python train.py --head_dim=32 --rope_fraction=1.0 --tie_word_embeddings=false --init_std_o=0.0121 --optimizer="muon_variant" --lr_mult_down=3.0 --warmup_steps=107 --decay_shape="sqrt" --max_seq_len=768
Each number is 128 + 32 x the weight over its row's rms, rounded and kept within 0 to 255. Layers, rows and columns count from 0. Numbers have three digits each. The size before them is the row's rms in percent of the matrix's.

# layer 5 MLP down, 160x448, rms 0.49, rows 0-42, columns 0-63
100:129078090112159151141158123154095178089135119129188119148098099057080119066164123136181161062076115168111102119100175161120144131091138136102157168140159108116151135112172105124127125140103169
098:181206115120118168113160127085062156066151141028134121110120012089099119081125143090130151166112046144125062084180091149109148116112119124127164113129135111123098123151167178108115071139121114
101:172094131127093119129132049151099098148136112145137101165074141124131141154135150140121102147189096156089166142164129120180145165107158134188186171131104112151139108098168136152156166206181125
099:100207133113130124092112099126112118097111209122150139132105091177180134145102127098141099127109134162138152094091148133126118133099083095112151108086142107163167162151147150018119157093118120
100:164194135139139153103163083094150119113100140160093104186153112148113140174173219157114141111119104092147110181138156088140142129115047068132150183149152142126148198077112134119088138139133116
102:143120129194144133135114157151143112169079123077144123130155150080142090158126116156095124152179130157071101128091068107148055149145151163143091130145106120147107131091173125124120140156106128
098:142118142085154131053123135101142152147113096116152144127162158100173138136165077042124035141093138107110089082107178130153091141125179096112171136159185151086113130173051167145123127166172107
101:159116158143087140105129143135118159142160158162187116182137129151099084138089071132107099145159150101158076123147118115047142136140172118165166143106193131151139131121148124106059114118149142
102:067168159126115161104176155111152134134154137135141106149098127113169111099152116129074064116144081125100136119189148123114109123146124121151127121105076162045098073111101121117198102136131144
102:134140124138174116132132124134034139080139106155166151163131128149129141121133083092156148156126113078057091157133137087111098220134097143136114141189158151131138071099155130122099111070138091
100:107100112159135121121102136122132126166124132127085117109096117134172138184119129097119092063138154181138147091147107141147149175127119166142131184115125086049179093108131181108140123104104117
100:109117095112100077122125171134131104155225079146172144141091114145063142124109082116149199159143157143126123131125132100092098109189126140091089109122144118164094113125148127187124198085089123
098:076119149083170049149115120159137113141148175094143121155051174095157116114159134141139117151178125183163118087125145137117108103131178149111120118133154168169148120169126173117128146144098153
102:094170027105168081103136081153155130119094155147103120110164116128218103146135165125159120125092128101137120160169140106127084087175088119132140110137129104110170080135156122087154149173187129
095:129127152162133184131205114074102111126174144182063150118062180082087107130142130095095140170088147163106181097090131161110108134104088120133167144241105093103109112168081128064197073118117176
099:051150135161149149157132128138200085159207141052154057117138112081147149128096116140160158129138145115115092171180196141114116174129126136165102155146098075144156098125115166064177126147125107
103:111126138099175114137127110133156139121094132128116157108072160122152095125158139134141142142137109160210116137083177120094204107136111139113144094082168109134136052099096086109141115158166122
101:186168141153084112164155143181125076068144132087143147118109138136097150097073133121102159167152127089127098094128124134083093105159131139141117155150153154112155149131137139148168070118168081
101:142188113097086147140089111099152119105148072207122102124118078134101123113078151134145122163110112103114163100101093171119059178170121115084120139107116156121129136113160113168102148186065079
096:128127163159096145141133175138129139091138158109156107055104150166156152115150138081154068111119085106109170103130082101061136169163115119117104132093049153149141142167188095141087125174063144
098:115103071158116148117119121123096092091115143118108126144129064162099134154185177120146125139141112098150154165148138094145151158186129112131110105106102162093085109075118116068072143161104131
100:124128114138127125137186102132124169146125155116130093153137144134107151143159170069100174074134170133129172164126088155155147108154144105132116113130099149091112144101158104096102101075129144
099:183067146160159097146168152157108112114122161160134105082110177174075086129146166139150109111167137130083130140167147108077145134160127140130140088139100181135135100150178118171112104106111186
101:139095163093092101129179135127077167125199175106124108173139104106120159148180113116131174137124111142150193170114116119172140100097093146122154152126098144099033112148118167181107190083078162
102:111120085124146107061149130114152121100078148137128126137113162142119145119105111041193099145143196181137166093134123153139109098102160073082134083113135160135124128115118120091178148121110114
102:134120145112128158120106066163226114144106123083115153078165134114177109172145096153154145140078159129141127164121171077164096132083158132173108153150123191152118072131165138195125138150163135
101:141163140206075122160115118120075121095097098147144153104186140052121089073139133111115102094074152133138041086154107104202107119103140125134137129103146117156159175083186107167115150150187154
102:157150134137145170184072139150149089066103113087183098084067110126143123142161168106107062177098123150103149160130146142144132169205132131161153105128160110074126104127092160162132133121180120
101:186075121099168167162101127154117065076095099128131116157145110092131157156134122116166134121111191082149182130138178125096118098150145123073133105133132081163170143174134130136148137094122189
103:126170155142145163091139071117122101131119117117084094067160166108117082121070103130111079177125154098167137111139144136132129173099171141079152143142123171171168109148168103146078089119137157
096:079107161115141090039196136095039103136182105129109148150065086149103093161152150087133189153114139130139059103124093146133090110116098113152141116131103144129048123164121129104167109084177125
097:089145097098132127141141175110083087094115158164181088169105099206072161127135137109190150049093115176127114148153123143191155109138082081154131133167164111102111075185103124135050135101115129
096:112077130134108110152117120104210157143066104137116135094095118130137132152155095146148169167163141162091096196087078101131132178144117090136183136106172115110072096090130176184133139158082077
101:155097159127108161128080084143137178176139161119168144144104079092135116102134134091136143131085146142133117154066168120129064115157129073125086093096124187129161145136102152057120135170056183
101:119157164119137090109081089162117197123089150111185093113146166129171167123145117118131150097125166077137102139131091159101198201134088140104129171148101098115145098155144128146114084134056092
100:086150129111165150165180140143139087154174122098037081115164082137135148146108151137153162143143016196110218138155124151102119066112087117127076111144133097136149106149122154113139082174055139
099:168137163109107153148123053083126168111124068137109076112209132102154150156064143167098130111138180100096108113152168051104161108185096108069124101149097124140201176139146143063091140151113185
098:132096107121135156075094151163140114129133154107124191172068148156105099143122079132108167154183116103124110136147084100138127112195123128107124093122135165074170110111159087146123078060123060
099:099154110152120105207149128140143135073151112143131096096174117141094143153129083204102070087119133137108136132118160126079151093098123092094104109118158074107128153106184138133113091110165105
102:101162097137167162081121099152139162123175180191151119115109148112150103076135142085122120195162121098100071128196126100142107151128119143155103173117060117148138177177153145159112121176133129
101:116106164136099120113116162082136146156105061210121113095177169139161117125096155140145127110126153131112102112132122126169124161075143128139128113148201127108126103107098140172127145138155122
098:066134068131112084122163062142184120179108112104118171127161129129154114105143121145113119143155135128158092091122170112123151137185141124059103160099161114179153110132171097183128114132111171
102:110137113096061118135183106197111140146118110073066116084103115146137117151117130183143110100145126101095085171168153170118176132136141132132111205167112094131149162081150148163104118080125098